config.toml
d_mlp = 512
bias = "qkv"
init_std_down = 0.0477
lr_head = 0.00735
Each number is 128 + 32 x the weight over its row's rms, rounded and kept within 0 to 255. Layers, rows and columns count from 0. The size above them is the row's rms in percent of the matrix's.

# layer 3 attention query, 384x256, rms 0.0333, rows 0-6,64-70,128-134,192-198,256-262,320-326, columns 64-127
size [ 59  74  85  86  88 100  93  48  60  63  72  73  71  77  87 105 100 105  94  97  98  61  78  87  96  91  83  86  64  76  85  93  93  95  88  68 102 105  99  94 110 104]
[[140 152 169 141 110  96  88 175 164 119 119 137 140 124 130 103 178 161 137 113 130 148 114 115 138  58 118 130 159  97  94 154 117 133  23 127  90  99 145 168 144 131 191 145  48 149 118 154 127 130 191  88 123 184 119 142 179 127 147 138 151 158 118 113]
 [144  91 147 102 144 102 117 135 137 153 102 176 138 153  75  90 132 161 116 151 125 111 126  87  66 155 106 152 124 119 126 103 183 106 151 158 111 126 141 107 114 164 120  90  82 147 156 143 109 116 139 129 149 146 152 113 153  92 138 154 145 217  99 182]
 [181 101 124 104 162  97 139 131 147  81 149 156 187 115 112 139 186  79 119 128 135 139  60 174 148 123  62 142  60 171 124 145 141 184 105 159  96 140 148 143 145 144 143 124 144 137 134 120 112 139 132  60 109 126 140 142  76  98 122 115 104 121 142  73]
 [131 102 221  99 156 164 153  93  75 103 116 121 116  97 151 157 142 155 130 127 112  90 140  92 190  86 171 105 149  78 143  97 142 149 159  88 147 163  81 132 120 128 101 123 114 161 147 160 132 144 105 183 172 128 151 147 114 101 127 155  99  87 117 142]
 [ 70 105 126 149  59 203 121  88  84 103 120 134  86  89 136 129  98 119 122 163 139  94 120 174 158 100 162  98 178 103 100 184  77 110 179 137 191 126  84 148 196 116 157 124  95 137 132 173 148 105 101 172 105  96 163 184  94 177 128 128 172  83 104 146]
 [121 105  90 142  92 160 110 115 120 215 110 157 135  91 163 136 102 101 169 115 147 150 120 207 204 128 144 121 120 116  75 150 143 121 156 103 141 100 153  65 101 104 128  97  92 112 128 175 137 143 181 100 110  99 134 139 227 101  80 116  92 109 133 153]
 [184 124  75 106 136 117 135  86 117 156 217 156 187  92 136 130 105  60 133 100 136 210 119 188 157 100 140 132 141 102 116 158  89 108 179 172 111 149 178  74 138  96 130  62  97 134  96 130 145 166 146 100 130 119 119 185  77 146 107  95 123  87 123 127]
 [161 137 189 151 127  99 147 108 105 137 143 126 138 153 134 114 143 125 119 131 116 167 101 146 116  92 132 149 104 148 106 122 117 148 110  64 114 115 115  97 194 143 129 157  56 159 128 126 118 113 163 133 107 148 149 131 128  96 133  80 159 178 121 189]
 [168 112 113 119 132  47  55 103  71 132 151  93 172 134  80 144 154  73 163 115 137 101 125  95 143  96  66 128 122 140 190 186 141 129  92  97 125 150 120 127  83  78 135 104 175 175 138  58  91 129 127 129  97 130 153 152 160 142 206 141 101 150  64  85]
 [ 75 126 140 140 146 111  92 145 111 134 143 120 104 149 110 175 100 163 144 135  65 116 101 125 118 178 105 138  99 146 101 120 151  44  90 145 203  67 147 158 154 136 131 153  71 117 145  99 141 146 180 147 102 152 163 141  83 113 155  77  99 125  86  78]
 [ 76 131 123 102 139 170 142 150 162 122 128  51 157 150  50 109 180 141 146  75 147 112  90 159 104 159 187 127 127 158 105 108  78 177 159 124  63 161 132 104 180 114 132 200 101 136 175 112 162 172 149 116 138 145  93 116 188 125  86 130 145 148 129 150]
 [135 119 132  73  75 151 189 201  88 130 134  92 153 109 124 150 120 110 172  84  92 133 109 122 146 111 135 178 154 153 122 131  55 179 177 127 152 127  34  82  87 127 128 141 155 122 133 182  87  47 132 115 133 130 140 126 141 163 157 132 111 100 162 127]
 [172 182 206 151 117 115  96 136 131 167 122 114 135 137  90 158 173 161 126 102 117  93 113 134 112 128 199 162 119  99 184 112 102 168 135  89 218 106 144 187 126 104 130 132 139 125  91 134 132 175  92  95 160 153 128 163 160 163 169 121 111  97 171 133]
 [151  54  95 128 144 111 125 129  83 100 156 136 150 143 115 158  89 123 121 119  71 117 130 140 161 156 171  91 133 137 227 146 129 146 152 152 173  94  73 146 107 112  93 141 101  81 114  66 118 115 138 141  51 205  88  85  50 138 119 146  98  82 125 149]
 [120  91 144 130  98 163 132 106 124  95 206 135 146 100 144  78 133 151 109 139 155 143 175 188  69 114 190  96 158 130 151 112 146 158  96 148 124 143 104 143 162 144 203 176 121 152 149  63 119 102 147 199 120 122 127 130 148  98 170  96 174 110  91 108]
 [125 115  87  78 127 177 154  57 112 147 133 171 137 113 149  63 117 173 112 179  99 118 150 142  98 178  96 117 122 128 142  96 137  73  86 117  57  73 110 147 137  65 110 143 113 136  77  51 201 119 144  89 121  54 116 129  93 136 131 139 161 135 143 158]
 [163 131 182 159 111  81 113 135  88 149  98  63 153 152 157 169 156 109 142 110 135 146 146 140  84 119 133  63  94 186 131 139 122 135 138 150  98 116 126 132 137 126  89 143 112 152 198 102  97 112 136 111 145  93 146  94 154 198  96 131 192  99 187 134]
 [146 180 111  87  99 144 125 156 140  86 122 125  79 120 160 137  99 115 181 111 112 143 161 133  60 134 147 197 115 104 144 150 131 117 152 163 183 158 145 143 165 106  72 163 192 143  82 169  79  88 129 182 106  94 107 164 149 171 137 140  51  93 202 131]
 [111 193  76 117 135 124 199 175 120 121  47 135 105 134 144 129 156  79 181 185 156 174 104 110 224  78 152  97  98  52  90 161 142 100  93 115 145 124  84  91 106 125 132 104  97 133 108 174 106 143 175  80 101 145 134 194 155 140 140 157 125 119 121 184]
 [150 114 137 142 187 138 103  71 104 146 152 189 129  79 122 141 113 147 173 120  37 122 144 102  58 135 164 139 186 109  83 121 143 148 156 164  82 111  79 115 170 142 110 129 100 159 104 178 178 123 190 123  61 152 114 102 132  88 156  90 159 187 176 103]
 [164 171 100 112 154 113  73 107 107 118 123 139 149 142  82 180 141 103  80 128 148 172 140  97 110 113 115 146 122 121 113 149 145 162 135  83 162  85 166  83  99 138 104 207 116 143  90 116 146  84 164  51 115 112 176  60  95 139 152 161  75  85  69 143]
 [120 100 133  61  91 156 132 128 123 223 152 115 185 154 160 131 128 121 171 106 133 144 100 156 147 116 158 113 132 111 160 170  79 120 186 111 131 107 104 160 142 122 125 112 121  66 188 197  77 168 154 165 129  95  58 140 126  89 160 162 122 151 142 133]
 [106 164 129 142 142 140 148 101 136 131  77 109 116 124 165  99 116 143 119 140  25 138 113 133 140 115 122 118  64  73 136 130 128 135 104 157  99 109 142  94 131 177 145 126 125 124 134 156 175 118  96 131 149 109 117 182  94  68 134 103  84 120 113 129]
 [ 82 167  79 153 130  79 115 123  94  70 154 128  94 153 119  97 153 119 148 173 128 135 132  88 110 158  76 135 134 158 119 143 135 180  87 112 114 100 142 143 151 156 149 128 120 210 150 139  58  81 177  77 164 152 151 116 157  48 132 143 154  82 107  87]
 [189 118 115 117 144 175 156 152 156 136 116 128 141 103 104  99 144 114 104  72 166  47 182 144 170 113  94 127 170 163 160 159 148 118 139 124  79 142 141 122 107 110 183 163 145 134 172 108 144 149 115 140 104 110 113 127 134 152 130 137 174 151 169 128]
 [128  78 143 200 100 149 105 176 119 154 132 163 158  87 147 164  57 149 185 102  85 140 130 125 118 116 106 135  82 149 119 121 110 154  93  65 157  74 103  60 137 179 145  85  90 123 108 178 155 138 122 127  71  59 113 155 145 135 140 156 170 140 124  67]
 [104 212 113  94 139 120 133 140 129 112  64 122  61 192 118 171 132 108 109 139 124 128 178 159 154 108 179 115  99  93 147 124 107 170 115 119 197 131 127 147 134 130 178 133 135 130 131 117 119 184 166  49 155 123 102 117 152 123  88 122  79 160  79 104]
 [115 120 140 205 108  87 136  88 106 116 153  96 119 166 145 113 118 155 139  94 160 156 113  74 154 139  98 144 135 121 133  82 132 104 110 122 145 127 137 135 171 151 116 132 114 114  99 121  85 125  96  81 102 133 154  44 103 105 153  91 115 124  84  42]
 [ 75  99 134 153 176 115 141 103 132 127  83 137  87 110 136 158 143 137 136  86 174 113  89 132 134 155 150 141 142 130  87 194  65  89  96 135 102 114 168 141 102 138 148 113  52 188 109 158 146 152 130 124 141  85 153  97 193  96 149 107  52 100  96 148]
 [143 117 112 131 148 131 121 147 102  26 101 139 136 138  98 171 135 140  99 142  93 108  96  87 117 119  74 116 115  79 107 107 194  97  76  53 119 154  95  96 103 141 112 217 155 105 193  63 124 166 112 129 182  75 119 124 146 165 143 181 134 118  79 118]
 [144  73 138 117 160  94 107  95 133 126 110 167 114 109 144 105  98 152 106 137 123 125 181 185 112 141 151 174  72 143 148 112 139 162 154 112 137 129 155 125 109 158 136 105 194 141 125  78 126  84 161 165 115 129 177 150 112 192 113 171 129 159 112 161]
 [110 106 114 164  85 131 118 116 139 173  88 181 169 121 177 108 144 106 150 128 125  57 178 156 148 185 116 139 188 114  96 155 113 109 103 135  78 133  70  63 155 109 145 125 101 136 119 165 151 157 159 131 105 151 106 193 155 121 174 105 132  76 175 149]
 [105 136  89 182 126 155  71 155 176 156 145 134 174 160  96 162 139 120  77  48 168 145 110 109 128 135 101 163 121 105 149 150 105 109 138 111 159 167  70 106 127 108 139  98  96 149 110 179  50 141 209 123  79  95 148 138 163 120 135 156 131  83 107 154]
 [129 154  84 120 107 109 153 110 181 160 121 125  75  87 135 121 165 115 118 126 152 103 157 116  99 177 149 133 164 141 132 147 112  99  86 157 123 170 121 114 154 115 216  51 151 142 112  82 184 151 132 129 119 125  92 136 165 124 102 138 106 138 121 178]
 [153  88 172 129 152 189 227 110 104 156 184 122 143 128 130 177  92 124  65 100 118 119 138  83 168 119 148  75 121  84 167  84 168 140 127 108 136 166 136 129  79  97 160  93 122 116 134  89 110  85  72 147 101 103 151 109  89 156 142 196 175  87 104 113]
 [123 167 130 196 132 122 105 167 119  94 158 102 152 136 114 119  71 131  97  94 146 138 158 141 172 165 142 116 109 191 101  66 144 146  72 129 156 132 107 130  52 158 159 174 149 144 129 132 111  81 146 133  96  78 144 132  99 158 115 188 101 136 147 121]
 [ 72 120  83 148 104 105 149 159 104 115 120 105 104 135 111  87 138 165 100 147 101 116 139 123 152 117 101 196 101 162 161 146 141 204 167 153  79 108 112 133  76 201 121 125 111 149 176 119 109 179 144 167 130 104 111 138 102 141  95 113  89 151 145  91]
 [ 95 182 125 133  87  81 100 114 116  80 133 136 105 103  93 103 111 105  94 137  72  68  58  96 145 118 132 159 171 122  94 161 176 105  89 123  92 171 156 124 111  98 159 132 187 169  93  74  81 131 184 158 169 133 141  90  57 104  62 143 133  94 166 118]
 [ 89  62 129 145 170 159 110 139  98 157 105 100  95  98 159  81 153 172 193 107  89  97 143 152 122  26 172 136 124 130 158 130 116 105 101 140 130 127 127 139 154 165 153 177 110 140 115 100 148 134 103 156 125 181 117 172 154 121 112 109 165 120 107 161]
 [107 133  95 148 113 131 145  67 119 116 101 154 158 146 111 120 119 169 141 219 102  91 154 195 132 102 156 147 160 110 106 120 103  98 110 163 100 127 113 122 127 214 147 146 190 113 114 114 155 153 105 194 139 117 147  85 114  92 104 133  92 122 137 143]
 [ 82 122  80 124  99  78 131 128 124 115  81 142 136 128 117  96 169 106 169 106 146 176 122 138 141  81 105 134 166 135 139 149  86 112 164 152 123 117 166 209 128 153 154  98 165 130 114 127 158 154 126  13 152 108 124 153 179 145 160  80 151 117 127 138]
 [121 146 176 110  39  99  80 108 120 118  64 129 143 124 129 160 151 137 126 113 114 135 173 153 170  87  77 156 141 102 128  58  87 188 127 106 159 135  92 151 157 142 118 110 172  77 168 109 113 194 196 142  78 146 173 147 137 158 151  44  91 132 148 144]]
# layer 3 attention key, 64x256, rms 0.0333, rows 0-6, columns 64-127
size [ 85  99 102  91  91 100 105]
[[148 117 121 171 151 116 143 140 152 139  98 181  99 184  74 139 171 102 136 124 178 119 113 134 142 138  91 105 103  75 133 107 101 131 111 101 111 143 145 139 105 120  71  64  91  90 108 146 112 120  85 167  76 151 130 140 113 109  78  99 162 125 118 149]
 [162 127  74 124 124 147 180 141 142 136 155 168 143 129  91  90 152 132 129 110  98 111 145 154 162 100 185 142  73 115 141 119 134 104 171  58 217 161 156 170 127  84 119 137 111 117 116 122 181 143 143 166  79 124 138 115 161 134 166 180 195 152 203 136]
 [128 110  91 107 115 163 102 126 115 163 197 170 114 117 137 178  93  73  90  90 133 137 193 155 114 125 119  85 153 166 116 133 192 142 144 142 109 134 109  64 187 145 142  87 178 150 153 193 175 153  82 222  51 108 132 110 117 157 105 138 131 167 143 178]
 [ 94 150  92  97 150 132 155  92 110 144 178 172 174  78 148 100 145 143 146  80  86 163 145 159 143 128 161 193 113 149  70 112 130  82 111 148 112 113 132 110  84 163 104  82 186 105  97 129 121 173  80  98 118 103 148 190 140 112 173 176 144 100  88  72]
 [116 153 130 145 126 147 154 122  98  92  89 144 109 142 131 118  95 142 164 119 203  93 184  35  68 189 108 104 116 139 147 199 163 138 139  93  87 182 137  90 183 157 183 163 115 118 113 102 154 134 132 102 129 102 123 125  77 110 141  92 174 170 153 138]
 [147  98 134 191 103  94 124 150 121 147 136 166  99 153 123 129  79 183 124 144 114 116 178 120  85 122 171 122  77 132 136 129 127 185 142 153 119 127 112 120  84 111 130  84 135 128 127 200 117 145 156 221 121 126 130 119 187  64 107  75 125 144 114 205]
 [ 95 131 172 185 104 102 109 181 159 114  94  66 118 115 144 141 114 116 138 122 161  81 151 119 105 137 109 132 122 128  92 144 182 125  26 115 109 130 106 114 182 103 136 123 128 163  83 161 142  77 136 148 112 106 133 103 127 120 156 190 110 133  70 156]]